Weights of a small GPT-style language model, trained from scratch on English Wikipedia: no biases in attention or MLP.
Each number is 200 + 30 x the weight over its row's rms, rounded and kept within 0 to 999. Layers, rows and columns count from 0. The size before them is the row's rms in percent of the matrix's.

# up: layer 9 MLP up, 512x192, rms 0.0843, rows 315-349, columns 128-191
# down: layer 9 MLP down (transposed), 512x192, rms 0.0791, rows 315-349, columns 128-191
# gate: layer 9 MLP gate, 512x192, rms 0.0871, rows 316-350, columns 128-191
up315,096,154,222,151,156,243,170,171,211,136,210,254,195,234,187,215,184,212,189,197,206,194,215,193,185,203,196,229,221,183,216,217,146,191,251,187,220,153,175,166,218,148,246,159,179,196,240,216,217,237,184,214,257,205,233,207,193,210,164,222,231,156,216,202,258
down315,106,234,168,246,224,215,188,224,169,171,212,242,191,220,196,191,210,204,194,190,150,189,255,180,134,209,215,182,188,237,193,217,187,190,253,221,260,178,202,177,201,220,187,196,183,191,161,250,236,232,211,192,199,181,200,171,233,218,198,241,245,171,218,185,194
gate316,102,233,209,175,213,209,274,219,216,213,190,204,196,191,161,155,183,192,214,223,255,197,171,182,233,231,207,219,208,184,202,221,199,228,195,229,176,191,167,159,239,217,252,263,246,254,253,209,183,213,172,257,238,204,208,253,170,178,184,190,229,240,186,211,219
up316,099,187,252,217,193,213,172,228,223,170,225,201,222,191,213,214,225,252,179,175,151,181,166,186,160,175,218,153,209,206,235,209,207,206,155,167,175,210,205,201,192,209,185,230,214,145,195,220,241,222,193,178,213,222,211,183,233,248,228,220,144,191,238,189,186
down316,100,254,191,191,191,247,124,241,184,229,181,213,254,153,122,213,188,192,216,182,209,173,207,226,187,208,164,215,206,224,193,189,181,218,187,253,202,253,252,232,196,191,198,232,204,240,181,204,198,189,235,176,172,153,214,214,198,223,194,171,218,213,195,103,180
gate317,109,189,212,157,199,178,175,177,202,202,184,175,195,164,199,161,156,196,198,218,203,220,216,184,213,198,118,230,184,240,183,223,204,209,217,135,230,209,192,195,260,193,155,185,244,228,214,211,173,202,174,258,193,211,166,201,244,150,231,211,201,174,246,188,204
up317,109,209,286,150,194,186,184,206,201,229,191,157,214,206,205,210,212,186,202,201,243,223,197,172,220,245,186,145,177,234,226,211,193,200,207,201,212,106,173,151,215,222,234,226,200,200,216,148,175,195,244,130,189,190,243,237,236,169,171,188,220,230,187,251,240
down317,099,220,199,170,153,153,208,209,128,205,171,170,211,177,235,256,253,171,227,226,190,241,193,220,206,206,214,230,180,227,203,202,158,192,239,136,227,171,181,210,179,212,248,221,185,128,224,116,177,177,221,170,153,164,196,198,196,222,207,138,180,188,161,176,189
gate318,104,188,188,188,177,164,233,189,193,244,177,215,158,135,253,212,225,155,204,195,239,205,204,199,258,202,197,225,200,157,182,219,149,184,214,190,222,175,191,183,182,198,234,185,225,184,228,168,167,186,173,235,215,257,206,179,187,209,227,203,244,230,198,177,133
up318,106,204,234,144,157,224,261,182,159,183,192,182,202,182,238,235,218,238,265,234,228,214,185,221,173,197,187,236,188,229,157,192,192,240,209,259,165,221,141,233,214,192,206,177,177,222,259,181,173,198,197,197,179,199,220,198,186,207,245,213,262,197,219,176,200
down318,105,147,230,201,225,213,182,163,201,202,233,230,144,189,168,188,155,225,253,225,206,153,193,205,173,214,197,195,196,211,191,254,203,214,185,219,174,241,230,220,152,221,184,217,136,228,197,258,201,208,236,219,209,218,243,199,229,199,139,200,167,182,190,154,203
gate319,112,181,205,210,242,155,180,178,158,154,196,207,206,225,149,128,144,132,184,242,305,194,180,235,209,212,189,166,268,226,228,173,143,214,168,161,210,191,218,197,177,202,210,246,182,173,177,174,230,223,190,171,221,176,269,195,213,200,210,214,204,126,190,209,211
up319,118,145,203,230,208,166,172,192,179,217,193,201,245,169,225,217,230,222,175,207,227,220,214,164,182,129,217,217,200,183,204,218,197,160,198,188,218,168,209,154,209,197,221,172,205,189,189,192,180,175,205,217,205,208,200,263,195,178,186,194,217,202,178,195,183
down319,102,226,231,178,209,190,222,217,232,204,179,235,203,236,235,248,159,203,195,138,182,231,202,199,189,180,216,201,198,176,192,111,232,208,176,171,214,217,179,193,182,184,220,180,226,159,214,152,217,226,221,222,151,234,185,257,150,192,194,195,205,240,200,175,199
gate320,100,187,241,218,209,220,213,218,172,128,188,231,219,177,168,231,209,160,221,185,253,126,204,217,258,202,210,248,197,135,185,156,209,207,217,176,201,287,202,180,203,213,233,199,236,180,198,215,182,144,203,179,217,209,211,245,185,173,195,242,149,206,209,213,176
up320,099,240,179,207,216,185,187,228,195,215,176,164,234,163,229,238,265,208,189,246,202,182,192,131,163,184,151,189,214,209,181,193,226,183,188,226,228,138,211,222,232,198,206,226,219,221,194,162,221,229,209,140,296,211,229,225,206,195,203,205,204,184,241,133,259
down320,097,152,187,198,207,212,214,188,234,187,199,198,186,187,167,228,236,182,215,172,190,193,201,252,247,188,258,212,185,214,204,150,156,240,220,105,211,280,175,166,187,245,231,207,113,227,191,243,256,217,159,177,197,233,253,217,217,192,251,195,209,197,247,214,160
gate321,106,153,202,146,163,207,206,186,158,210,184,222,182,206,212,193,168,215,171,225,203,185,196,167,200,234,195,259,224,225,179,165,198,263,160,146,183,232,217,207,216,158,239,165,128,149,231,157,188,234,130,266,177,200,211,240,179,206,227,210,178,175,220,226,215
up321,112,226,214,210,222,181,172,177,186,235,204,215,223,185,214,189,184,233,242,210,198,160,191,220,159,242,244,166,215,220,179,170,164,150,233,170,238,215,198,180,239,133,222,244,210,230,162,177,215,175,218,224,261,168,146,219,235,208,230,170,212,163,237,244,259
down321,109,189,173,147,179,142,201,174,222,206,182,244,211,178,210,228,176,243,182,255,207,219,219,217,209,213,134,193,161,219,175,195,207,141,218,244,203,191,197,208,206,190,214,208,186,211,199,236,218,173,234,231,206,171,177,218,194,136,265,193,211,170,199,250,170
gate322,092,172,228,233,223,186,210,181,214,204,212,231,181,193,153,169,171,150,158,239,248,198,209,230,270,181,187,249,181,217,227,215,158,220,203,195,151,221,174,155,162,222,158,188,175,171,203,181,207,230,248,199,189,219,168,225,236,229,245,189,160,230,243,259,171
up322,098,217,205,216,182,198,146,128,226,197,198,219,207,218,126,222,214,224,232,190,261,150,209,212,201,276,174,146,236,154,224,221,162,220,210,149,177,232,173,202,167,229,194,184,221,202,234,172,193,237,179,216,204,168,171,227,150,162,223,225,154,197,196,199,143
down322,095,183,216,144,212,212,231,183,201,213,195,151,190,179,179,211,177,225,218,209,198,138,195,207,200,257,194,210,203,199,215,206,238,225,216,194,179,172,232,247,160,166,181,173,221,197,192,218,187,190,244,195,168,194,145,207,242,198,180,231,257,211,187,185,211
gate323,107,223,207,188,236,183,192,249,155,219,274,154,243,188,205,220,243,207,249,168,211,229,248,220,211,199,167,219,183,195,198,182,174,179,217,219,186,204,207,138,201,170,173,195,149,219,171,151,178,205,166,173,197,273,226,268,191,147,195,199,200,181,150,196,173
up323,106,207,215,174,175,231,216,210,190,230,201,213,124,207,178,229,166,180,203,223,196,227,220,254,209,228,182,202,182,166,173,236,223,207,246,187,266,158,251,222,178,179,228,197,194,166,174,211,219,208,199,198,147,211,188,205,172,241,216,234,177,206,170,222,195
down323,104,154,200,205,197,207,222,246,193,247,158,187,218,199,202,240,211,196,194,175,207,160,215,206,182,185,176,199,160,232,197,176,208,244,166,163,189,242,190,163,194,165,169,231,183,188,179,228,196,220,198,195,156,241,148,201,209,212,161,166,215,151,186,222,257
gate324,101,276,182,184,207,248,165,173,180,140,230,202,274,199,193,152,269,184,161,147,178,240,209,180,165,193,188,231,198,178,176,262,199,199,178,147,181,221,215,208,202,196,186,251,223,261,216,165,195,167,168,185,194,180,176,237,203,148,245,217,208,166,222,235,176
up324,098,168,237,177,189,218,207,221,171,117,138,197,197,162,216,151,185,225,233,175,138,216,166,192,287,160,138,186,224,192,164,235,192,160,226,208,210,279,253,196,236,138,194,190,176,166,191,193,248,166,219,206,190,200,250,200,216,156,177,193,209,231,228,149,213
down324,102,185,186,216,204,222,228,166,252,205,184,197,180,215,183,166,211,142,193,158,253,211,215,190,185,197,194,217,172,186,181,152,231,233,233,153,198,220,216,170,184,180,195,167,180,205,180,178,146,154,150,154,136,201,191,166,211,178,175,194,177,239,198,205,212
gate325,096,230,181,199,214,183,170,191,216,203,154,215,178,224,225,247,160,155,234,198,180,198,163,149,171,194,188,169,165,193,142,152,224,145,209,104,176,184,175,167,229,159,194,166,235,212,217,174,178,166,216,211,231,161,209,257,231,203,152,157,212,165,200,201,213
up325,101,222,161,195,224,210,158,202,224,211,192,202,244,188,204,187,216,212,233,254,219,213,214,181,211,188,155,190,188,179,217,163,238,228,213,195,203,185,147,211,168,176,184,266,152,183,223,162,198,200,219,205,146,168,255,218,219,224,207,216,185,168,197,204,176
down325,094,238,238,204,206,193,213,201,232,207,218,229,174,207,204,197,182,221,187,234,200,272,205,156,172,153,215,210,198,246,228,218,173,219,252,259,174,196,223,242,162,227,252,140,208,153,168,252,179,190,176,235,199,213,178,212,206,235,232,171,202,201,203,183,184
gate326,101,194,182,224,167,202,204,195,203,210,199,176,209,269,183,212,200,217,195,174,229,210,193,212,206,194,238,184,174,205,140,205,177,205,190,172,199,212,147,214,154,199,190,187,183,234,148,226,151,165,206,192,226,188,153,160,214,199,243,214,204,180,211,164,264
up326,097,181,149,211,211,205,210,181,264,192,203,219,173,167,191,176,226,204,190,181,204,195,242,219,205,141,266,195,179,179,189,195,193,224,205,242,162,195,232,221,236,183,203,213,233,167,157,177,222,217,187,214,237,161,172,233,213,197,134,154,180,214,152,169,193
down326,102,216,245,180,227,142,215,197,204,223,199,197,213,238,198,160,156,254,235,200,210,194,252,226,198,209,216,184,245,234,214,219,177,197,180,204,200,177,215,210,203,210,253,205,198,189,229,151,203,231,235,231,164,186,204,224,174,186,156,173,209,214,188,187,202
gate327,101,237,148,195,185,164,133,273,190,185,184,195,184,222,222,233,206,234,218,197,163,149,244,209,148,203,211,170,208,249,203,218,176,243,198,139,154,187,198,204,195,176,177,214,202,180,247,160,158,208,169,217,169,232,192,204,206,200,243,189,204,186,168,151,222
up327,100,160,134,209,172,204,210,195,197,203,144,192,214,201,174,171,201,246,157,195,197,205,175,138,230,198,189,207,166,171,200,205,196,273,139,168,204,202,231,208,199,210,197,273,166,160,182,188,195,199,221,187,169,228,203,299,196,168,230,188,188,123,212,193,188
down327,102,233,212,171,201,160,189,138,251,239,185,226,235,168,219,170,165,212,200,191,248,211,186,239,187,201,222,194,197,191,197,239,215,204,232,292,220,175,232,210,182,173,255,224,267,171,159,157,158,193,174,216,177,187,209,189,239,155,163,208,155,194,213,178,173
gate328,100,224,216,158,158,160,208,213,260,206,226,256,206,155,150,258,164,200,233,236,230,164,228,193,234,183,206,224,263,225,220,226,254,170,190,197,272,199,238,196,173,176,193,231,215,226,238,223,166,161,191,185,268,224,268,207,156,168,176,217,151,228,193,188,213
up328,099,181,236,234,236,248,201,183,194,234,238,204,218,203,265,234,156,177,214,212,146,232,246,170,208,188,212,220,199,148,235,247,256,213,178,207,224,223,210,197,233,225,208,159,197,258,235,216,225,251,215,166,188,240,170,250,211,254,278,185,252,172,238,184,192
down328,096,245,209,235,196,234,213,167,254,244,196,167,240,145,208,238,162,216,158,196,140,263,177,185,208,184,167,198,185,146,201,219,180,233,233,199,121,185,237,213,190,156,194,201,208,197,129,185,228,181,238,202,193,201,180,212,256,147,146,202,247,214,216,184,206
gate329,099,153,146,220,203,198,215,186,154,164,197,192,185,186,162,196,244,160,250,203,179,196,157,180,197,171,170,207,247,193,236,253,178,212,193,206,202,194,157,203,200,127,190,237,229,200,209,218,239,220,234,225,156,215,270,197,242,137,203,218,224,162,182,204,212
up329,100,240,222,222,202,207,195,101,236,207,225,238,222,209,186,202,203,260,243,171,203,170,212,190,198,186,173,185,213,209,158,169,199,172,234,225,150,209,235,185,191,193,203,178,214,215,214,217,234,241,215,209,190,151,282,178,138,202,191,192,210,191,163,172,141
down329,101,143,224,198,244,179,189,183,228,234,222,216,222,192,158,182,182,214,184,267,165,205,252,253,195,198,177,225,196,179,123,227,195,184,215,245,190,167,214,220,168,226,212,183,211,209,226,205,205,215,161,198,193,185,168,189,163,191,163,243,275,153,204,188,233
gate330,090,176,180,150,162,243,170,241,226,275,216,176,187,207,165,241,221,206,188,201,223,180,129,140,184,207,181,221,228,205,211,212,234,168,113,202,238,205,202,201,186,217,188,184,187,159,212,240,167,197,220,241,168,206,242,192,209,176,183,236,216,221,185,205,142
up330,099,157,204,242,183,248,208,197,193,262,227,205,160,213,257,180,233,192,209,222,222,269,220,130,237,193,238,198,205,187,175,111,224,194,240,247,150,122,165,135,195,224,219,163,208,216,241,221,223,178,227,200,124,205,216,230,186,226,179,177,230,193,212,202,211
down330,094,190,173,219,209,234,186,202,213,179,193,222,203,224,259,254,126,164,235,175,182,196,208,170,190,201,211,156,177,219,263,168,192,202,221,232,200,161,167,193,204,207,199,249,198,175,181,196,159,193,201,212,185,144,202,189,216,189,180,201,230,189,210,154,187
gate331,114,193,176,130,147,222,164,220,200,186,202,137,168,216,199,192,175,209,170,226,191,247,175,219,172,186,203,229,200,241,184,201,178,239,192,276,177,175,191,179,183,199,159,235,184,175,240,183,225,218,200,204,220,201,233,147,225,217,233,158,181,201,243,168,214
up331,094,171,189,262,221,182,213,128,223,177,187,152,198,218,173,195,184,205,179,192,184,181,184,182,221,254,194,232,192,183,216,220,215,184,236,155,223,178,156,170,164,201,223,191,192,192,178,270,171,206,133,224,199,193,191,281,163,208,196,178,192,168,199,270,152
down331,112,210,256,217,249,164,259,180,175,156,154,243,179,187,181,196,182,212,207,194,199,206,263,177,252,204,222,198,257,218,238,201,174,254,230,177,185,153,216,215,198,153,191,175,222,185,193,204,182,195,176,226,180,243,197,162,173,164,209,202,178,212,201,196,131
gate332,090,192,272,191,175,224,242,203,191,241,145,197,170,179,221,172,174,204,152,307,148,184,216,197,169,182,193,225,232,196,231,179,207,237,211,137,193,242,190,176,246,220,156,220,171,195,200,157,186,168,227,178,186,221,217,222,200,196,220,181,194,194,231,261,209
up332,089,188,219,146,191,187,211,172,178,201,182,217,206,211,216,133,203,204,141,210,178,206,207,222,170,162,181,179,138,127,224,202,227,189,188,186,224,185,232,208,281,217,135,156,211,167,185,143,208,179,188,205,157,228,186,222,237,191,176,173,193,113,246,224,170
down332,091,197,161,269,187,232,200,217,245,152,251,161,200,141,264,202,220,193,210,213,177,230,241,161,236,170,200,192,215,212,182,202,195,185,165,258,211,220,187,195,216,213,210,191,197,240,223,178,176,204,221,216,173,196,197,185,163,231,150,210,214,203,207,198,170
gate333,090,226,226,161,216,176,201,183,222,199,178,164,191,195,216,175,195,210,186,185,169,231,216,181,191,168,233,183,222,201,206,238,163,158,162,173,157,195,178,190,250,157,219,224,223,233,229,195,158,159,192,186,204,210,219,154,209,222,189,196,209,238,193,250,116
up333,093,182,160,239,228,205,177,215,171,227,175,184,240,267,198,189,199,242,182,206,221,218,189,174,158,221,194,148,153,160,185,180,208,161,180,191,143,191,209,176,213,178,185,191,221,177,185,203,194,193,191,277,167,267,243,209,240,161,181,233,149,219,164,210,226
down333,094,265,207,152,257,160,193,216,214,256,224,214,245,252,178,173,176,183,185,217,152,230,212,213,141,195,200,207,208,220,243,223,199,219,183,208,212,200,176,234,229,246,211,240,215,207,233,209,199,165,161,189,237,175,185,231,178,189,152,206,227,208,181,219,214
gate334,107,175,180,233,169,225,218,212,168,201,208,103,160,248,170,208,173,209,209,224,173,222,176,184,190,207,209,179,182,185,204,294,173,165,204,204,208,176,216,237,203,196,194,206,226,217,229,186,235,240,210,217,194,218,194,202,194,202,215,272,175,188,195,187,144
up334,098,186,199,238,238,119,178,183,197,200,247,204,233,172,158,212,226,200,235,221,244,216,160,235,175,205,227,199,199,258,218,111,161,231,200,178,192,201,228,167,233,190,151,174,209,237,237,237,207,240,224,215,233,205,161,156,200,265,202,197,162,214,161,213,214
down334,099,178,217,143,169,194,216,183,181,204,144,172,122,186,199,181,209,154,223,247,195,230,262,271,199,222,186,154,202,192,164,211,203,201,198,124,191,214,181,148,207,228,237,229,166,199,250,209,225,209,198,147,232,166,212,185,191,197,177,216,206,242,204,208,218
gate335,106,198,179,151,216,239,226,221,196,223,251,213,184,273,206,242,189,136,178,229,171,189,229,167,170,190,211,203,215,217,161,150,162,170,174,219,157,188,195,181,189,207,170,192,191,219,244,203,201,184,176,223,149,200,240,142,220,234,170,236,260,164,157,207,164
up335,108,194,201,211,252,163,158,201,202,229,184,139,210,154,212,174,216,225,197,239,223,196,225,192,217,218,216,172,226,176,177,213,198,156,240,178,210,227,194,211,252,178,149,172,187,219,233,197,218,171,173,229,209,202,193,240,214,199,224,206,169,161,258,175,193
down335,103,155,235,194,181,208,239,120,222,187,207,229,201,190,205,147,203,233,173,148,209,255,139,182,145,183,231,279,195,209,260,229,227,247,196,249,149,236,228,196,217,138,162,135,212,210,202,180,186,196,212,191,208,214,209,203,187,150,190,196,220,221,159,238,197
gate336,099,207,129,213,227,187,254,234,232,209,181,216,258,182,179,229,196,178,234,210,225,220,192,195,198,202,230,218,238,193,224,163,213,215,198,191,217,211,220,208,189,214,235,228,225,209,203,163,238,235,144,237,181,215,217,183,172,205,189,182,208,174,158,203,190
up336,099,260,216,223,242,196,197,176,200,169,187,232,209,189,173,176,204,194,248,215,174,183,194,206,185,231,169,194,181,197,255,162,216,211,182,218,168,161,246,228,188,195,202,192,170,222,220,198,215,207,204,183,185,196,186,208,192,224,225,225,220,180,170,158,219
down336,096,163,184,232,193,132,145,233,179,193,214,221,209,240,186,188,205,186,187,202,152,173,176,218,217,214,184,254,187,240,165,236,190,180,174,259,194,248,170,192,177,157,124,184,203,185,259,207,184,202,220,230,193,162,202,195,213,199,236,193,186,177,219,155,276
gate337,095,180,199,219,178,207,208,249,201,173,193,221,177,165,201,264,216,186,147,186,240,206,234,273,216,201,231,238,122,140,197,166,203,159,219,213,242,184,205,178,209,156,232,189,260,183,133,238,192,229,171,221,204,211,175,210,223,216,168,187,283,210,124,151,139
up337,091,244,191,182,185,196,164,244,178,224,226,200,225,186,215,254,195,188,253,208,223,212,173,143,254,213,228,194,213,237,197,150,204,209,252,175,216,185,117,212,217,175,155,152,187,172,222,225,183,214,223,209,171,243,162,187,192,215,244,169,197,196,156,211,193
down337,098,226,201,197,155,206,209,241,199,265,216,204,233,187,213,227,194,214,196,146,183,191,206,243,164,195,176,268,203,143,175,245,188,221,239,223,192,185,215,199,143,137,201,221,209,204,187,205,177,196,229,208,130,203,232,184,187,253,190,175,171,230,149,160,203
gate338,115,261,178,165,200,201,169,164,203,211,235,225,196,194,171,250,188,219,210,244,175,159,178,221,187,218,203,233,224,264,169,234,190,159,251,245,180,183,193,177,224,232,194,215,197,136,176,186,184,234,211,213,205,167,184,261,183,191,244,215,241,222,207,177,208
up338,107,208,161,238,190,168,227,176,175,192,206,198,188,240,210,200,207,159,206,130,216,208,149,237,254,180,165,238,196,157,248,189,196,223,205,201,162,149,186,208,162,175,195,169,237,221,192,189,238,204,273,178,175,219,278,210,207,170,168,136,167,191,211,203,247
down338,112,221,211,194,181,205,175,194,183,229,191,149,166,202,232,219,211,218,228,255,189,275,248,173,194,214,184,245,216,168,186,223,209,190,210,314,137,194,210,224,235,217,185,203,189,194,194,144,199,253,215,184,169,209,188,234,238,140,226,165,180,227,197,201,223
gate339,101,205,188,183,215,217,217,200,173,198,178,239,155,135,252,196,195,247,168,188,234,193,202,199,196,208,223,162,154,192,139,212,162,178,219,188,246,219,195,151,201,196,179,204,217,215,145,180,146,200,201,166,239,194,188,170,205,172,224,173,238,184,165,211,233
up339,099,211,167,237,206,185,194,181,216,186,244,188,141,150,164,190,208,221,192,254,185,174,174,214,205,227,240,195,158,174,207,194,222,218,159,194,189,107,183,131,200,239,173,222,252,233,181,193,160,238,222,200,184,273,218,142,199,174,156,156,151,208,201,172,156
down339,094,159,228,194,224,183,234,200,159,213,196,168,178,156,203,244,253,204,186,202,229,170,227,191,161,144,158,197,131,185,139,199,186,224,185,277,215,157,248,155,198,177,228,215,211,175,172,209,176,175,204,143,212,225,212,134,159,208,227,209,234,231,198,171,167
gate340,104,158,151,193,177,219,188,135,191,205,242,233,229,183,205,132,173,224,201,210,250,203,191,210,135,179,157,249,158,170,228,189,183,191,195,161,183,254,202,204,162,213,183,229,240,198,203,189,202,181,242,235,232,174,203,177,205,238,208,197,190,162,196,169,148
up340,100,173,180,244,184,225,195,195,199,231,150,205,250,199,165,232,162,204,199,237,192,200,200,157,241,157,151,237,146,220,205,187,219,196,154,173,205,218,210,168,235,207,195,275,194,154,169,190,188,229,253,218,208,226,160,200,184,214,203,213,208,234,227,219,203
down340,103,168,175,233,192,240,214,146,220,160,209,187,181,200,222,209,216,242,192,122,251,181,175,198,226,224,212,228,197,240,214,209,134,224,239,137,224,216,232,194,188,198,166,186,204,206,242,221,176,193,189,223,192,184,191,207,179,207,260,216,258,177,210,130,190
gate341,100,125,158,195,137,237,176,232,241,209,268,232,175,179,163,164,188,250,225,227,197,204,257,247,237,156,178,240,242,190,162,186,269,173,229,217,190,202,200,181,172,144,223,208,189,242,210,221,151,170,216,244,197,215,150,191,212,175,232,176,172,195,197,207,220
up341,099,217,196,205,173,189,203,195,207,236,221,198,178,231,191,150,215,174,181,215,223,138,178,187,205,157,202,216,221,237,203,194,229,171,228,220,172,141,239,245,227,226,254,150,187,211,187,232,187,185,150,224,118,285,242,159,189,231,196,161,199,218,207,190,180
down341,097,163,220,209,199,181,219,180,228,194,188,165,189,159,166,151,248,205,237,194,195,244,231,196,206,201,220,206,208,193,194,205,204,213,185,192,233,248,211,118,100,207,169,171,224,239,196,158,191,208,208,220,264,183,194,227,202,200,194,157,187,181,160,213,223
gate342,095,192,218,188,204,241,195,136,191,201,209,216,178,204,262,215,184,228,162,245,248,244,195,212,177,203,194,181,147,180,196,273,202,214,238,196,226,211,218,178,244,179,201,181,151,193,209,171,246,161,211,263,183,188,193,224,195,134,200,230,191,154,224,175,218
up342,093,255,199,183,194,177,221,139,169,226,170,178,226,201,258,164,174,197,205,228,222,135,187,194,178,209,159,157,200,201,214,180,166,187,252,197,151,207,182,193,171,156,177,246,144,214,263,174,227,234,139,143,263,192,210,187,235,231,206,211,180,243,174,235,193
down342,096,163,197,226,267,175,205,183,236,226,209,190,186,238,219,160,221,154,229,244,198,174,209,197,193,225,219,194,191,188,194,197,218,207,153,245,182,234,203,167,156,222,210,201,211,249,189,255,218,198,175,256,210,234,207,162,180,207,203,146,222,220,234,248,159
gate343,095,182,240,171,181,149,241,212,218,264,192,177,235,192,207,232,196,138,212,218,195,152,143,227,256,193,220,181,255,155,182,156,176,162,193,184,184,193,197,228,198,240,193,189,182,199,163,173,179,171,189,148,198,207,205,199,222,170,185,181,225,186,261,172,140
up343,104,200,270,169,185,224,218,210,216,181,151,141,199,218,245,239,141,183,180,242,227,175,127,256,216,173,195,244,229,194,202,200,191,186,190,224,205,211,228,193,224,160,217,242,196,188,214,227,182,200,215,229,189,180,194,244,219,182,184,214,233,193,212,179,203
down343,102,169,231,213,189,221,222,168,183,213,167,198,195,164,150,224,169,248,207,220,191,192,190,148,212,153,185,165,212,175,184,216,178,153,192,264,176,214,192,227,158,245,184,197,226,163,257,142,245,161,160,268,159,243,218,206,165,175,191,168,226,186,188,185,159
gate344,094,177,222,191,212,245,176,236,217,208,203,185,210,217,148,245,200,174,206,188,190,221,231,259,206,190,229,224,149,153,201,241,175,204,184,253,159,142,199,200,210,221,240,269,184,189,171,231,241,230,166,243,188,179,255,172,200,158,184,196,186,172,192,234,210
up344,088,206,165,189,205,218,155,164,194,194,163,197,185,236,189,176,175,210,203,226,205,216,238,232,209,218,163,186,238,198,243,251,201,166,213,152,175,190,239,266,136,214,169,146,236,188,238,199,200,184,230,193,208,174,228,232,198,209,163,187,189,188,186,232,225
down344,098,188,201,194,180,215,182,191,230,143,226,216,243,178,195,228,277,192,236,264,203,174,181,227,197,183,194,222,199,211,188,211,172,190,181,250,208,240,158,229,190,216,187,147,235,209,157,158,115,213,239,190,179,229,174,177,163,197,181,243,228,174,254,182,229
gate345,103,135,178,179,140,230,179,217,202,214,198,217,184,160,192,177,200,238,195,235,217,163,187,105,184,207,164,186,247,178,210,227,269,262,196,198,179,218,257,172,229,204,197,219,220,190,196,201,187,141,226,188,218,191,190,192,214,151,251,174,181,204,182,206,224
up345,107,202,173,189,198,204,189,256,209,204,194,212,186,250,245,135,246,186,238,195,202,179,172,163,173,140,206,209,176,213,197,212,210,219,202,208,209,174,157,174,209,185,181,233,240,236,242,216,207,138,158,235,212,197,226,206,174,214,272,200,200,226,206,225,215
down345,099,187,234,165,201,207,215,245,236,199,196,239,231,225,160,153,246,244,245,185,231,184,246,234,172,192,225,180,171,218,183,204,205,126,209,188,209,214,209,150,230,215,188,175,229,229,187,273,199,203,151,180,253,183,204,181,219,128,196,232,254,214,239,170,165
gate346,100,185,272,236,163,247,214,206,241,197,166,231,196,214,238,187,196,193,235,237,215,193,179,216,218,161,220,191,216,243,176,218,203,183,248,147,213,194,181,229,227,226,175,174,198,137,223,239,187,197,182,199,227,236,249,208,210,232,264,178,205,206,160,202,182
up346,106,179,208,161,211,233,192,220,160,191,177,204,206,177,226,217,174,184,164,225,193,176,191,190,180,205,202,233,237,250,124,171,205,183,255,146,256,219,219,198,225,180,206,177,190,195,185,188,192,220,158,229,137,183,139,185,277,193,224,222,200,215,168,224,226
down346,098,251,246,231,235,218,225,225,238,165,170,140,129,179,202,229,218,223,146,160,228,215,194,170,276,223,210,241,184,143,252,203,227,186,182,248,182,209,193,155,197,194,211,225,176,165,208,197,183,223,199,209,218,152,227,238,135,162,188,202,192,201,181,188,192
gate347,102,189,238,179,270,224,180,190,216,165,219,220,199,249,186,134,205,159,196,197,197,201,269,211,251,204,240,214,246,197,158,197,201,203,180,222,152,132,201,193,201,211,173,158,195,195,219,183,193,188,191,244,188,144,142,224,202,193,198,211,153,193,212,202,221
up347,096,240,174,265,174,212,222,254,190,206,235,175,186,206,128,157,181,230,206,193,185,193,194,199,173,216,158,227,174,206,244,171,223,193,196,191,186,176,206,153,172,205,127,166,220,169,239,195,227,206,234,182,230,234,156,208,152,165,186,162,203,218,214,217,204
down347,099,213,264,198,183,250,211,253,160,184,149,254,170,209,252,173,212,181,123,195,196,193,204,192,279,200,187,240,194,244,252,216,199,180,220,195,197,147,187,235,233,243,174,210,248,171,177,202,177,200,160,271,224,196,220,250,207,178,178,142,203,199,186,168,157
gate348,091,181,174,199,193,193,224,185,213,173,183,222,189,175,239,218,193,152,230,152,168,252,202,206,195,198,189,154,214,178,191,159,187,185,212,227,194,209,191,197,231,232,174,205,184,165,170,189,233,245,182,204,192,207,149,213,240,179,135,201,262,174,231,202,170
up348,096,207,192,270,257,201,198,170,220,171,202,216,194,196,239,216,193,220,227,195,232,227,188,196,196,236,200,131,185,188,163,138,141,175,179,182,181,215,195,173,198,219,146,204,190,191,249,160,201,199,170,188,223,265,266,187,249,130,177,200,214,212,171,212,157
down348,093,238,210,194,214,194,217,234,208,224,174,235,211,182,195,172,186,223,231,207,243,174,201,222,224,249,223,184,230,161,154,175,235,230,198,145,243,264,211,188,162,194,269,231,200,194,173,163,168,225,229,175,176,225,200,206,252,258,200,143,253,192,176,153,159
gate349,091,156,198,200,232,255,229,106,211,212,169,253,205,201,222,188,221,215,206,126,196,223,237,281,177,205,207,175,192,167,190,195,198,205,207,182,183,262,196,243,168,160,184,173,262,218,215,245,158,185,175,201,175,143,160,192,158,214,195,221,148,215,180,180,183
up349,093,165,196,221,195,239,194,247,223,202,204,192,213,183,174,150,212,151,221,184,199,161,250,236,203,149,217,234,246,133,216,206,232,198,187,212,190,213,169,221,203,213,166,199,253,157,196,180,190,214,187,198,213,183,222,186,174,227,204,200,206,168,246,216,167
down349,100,242,162,215,192,188,222,218,196,248,197,221,192,219,213,209,197,200,191,160,220,188,214,217,229,192,200,227,156,174,243,169,139,216,187,275,196,197,217,194,196,180,178,143,201,199,257,233,222,203,166,232,181,228,244,172,196,163,212,151,162,167,190,157,181
gate350,100,165,227,211,223,188,207,228,215,178,205,150,158,234,155,186,175,156,243,237,172,214,178,175,209,216,205,241,221,183,195,213,168,248,235,178,224,193,151,154,195,205,253,143,246,161,163,256,152,198,207,196,209,209,177,188,185,185,161,174,211,167,193,226,186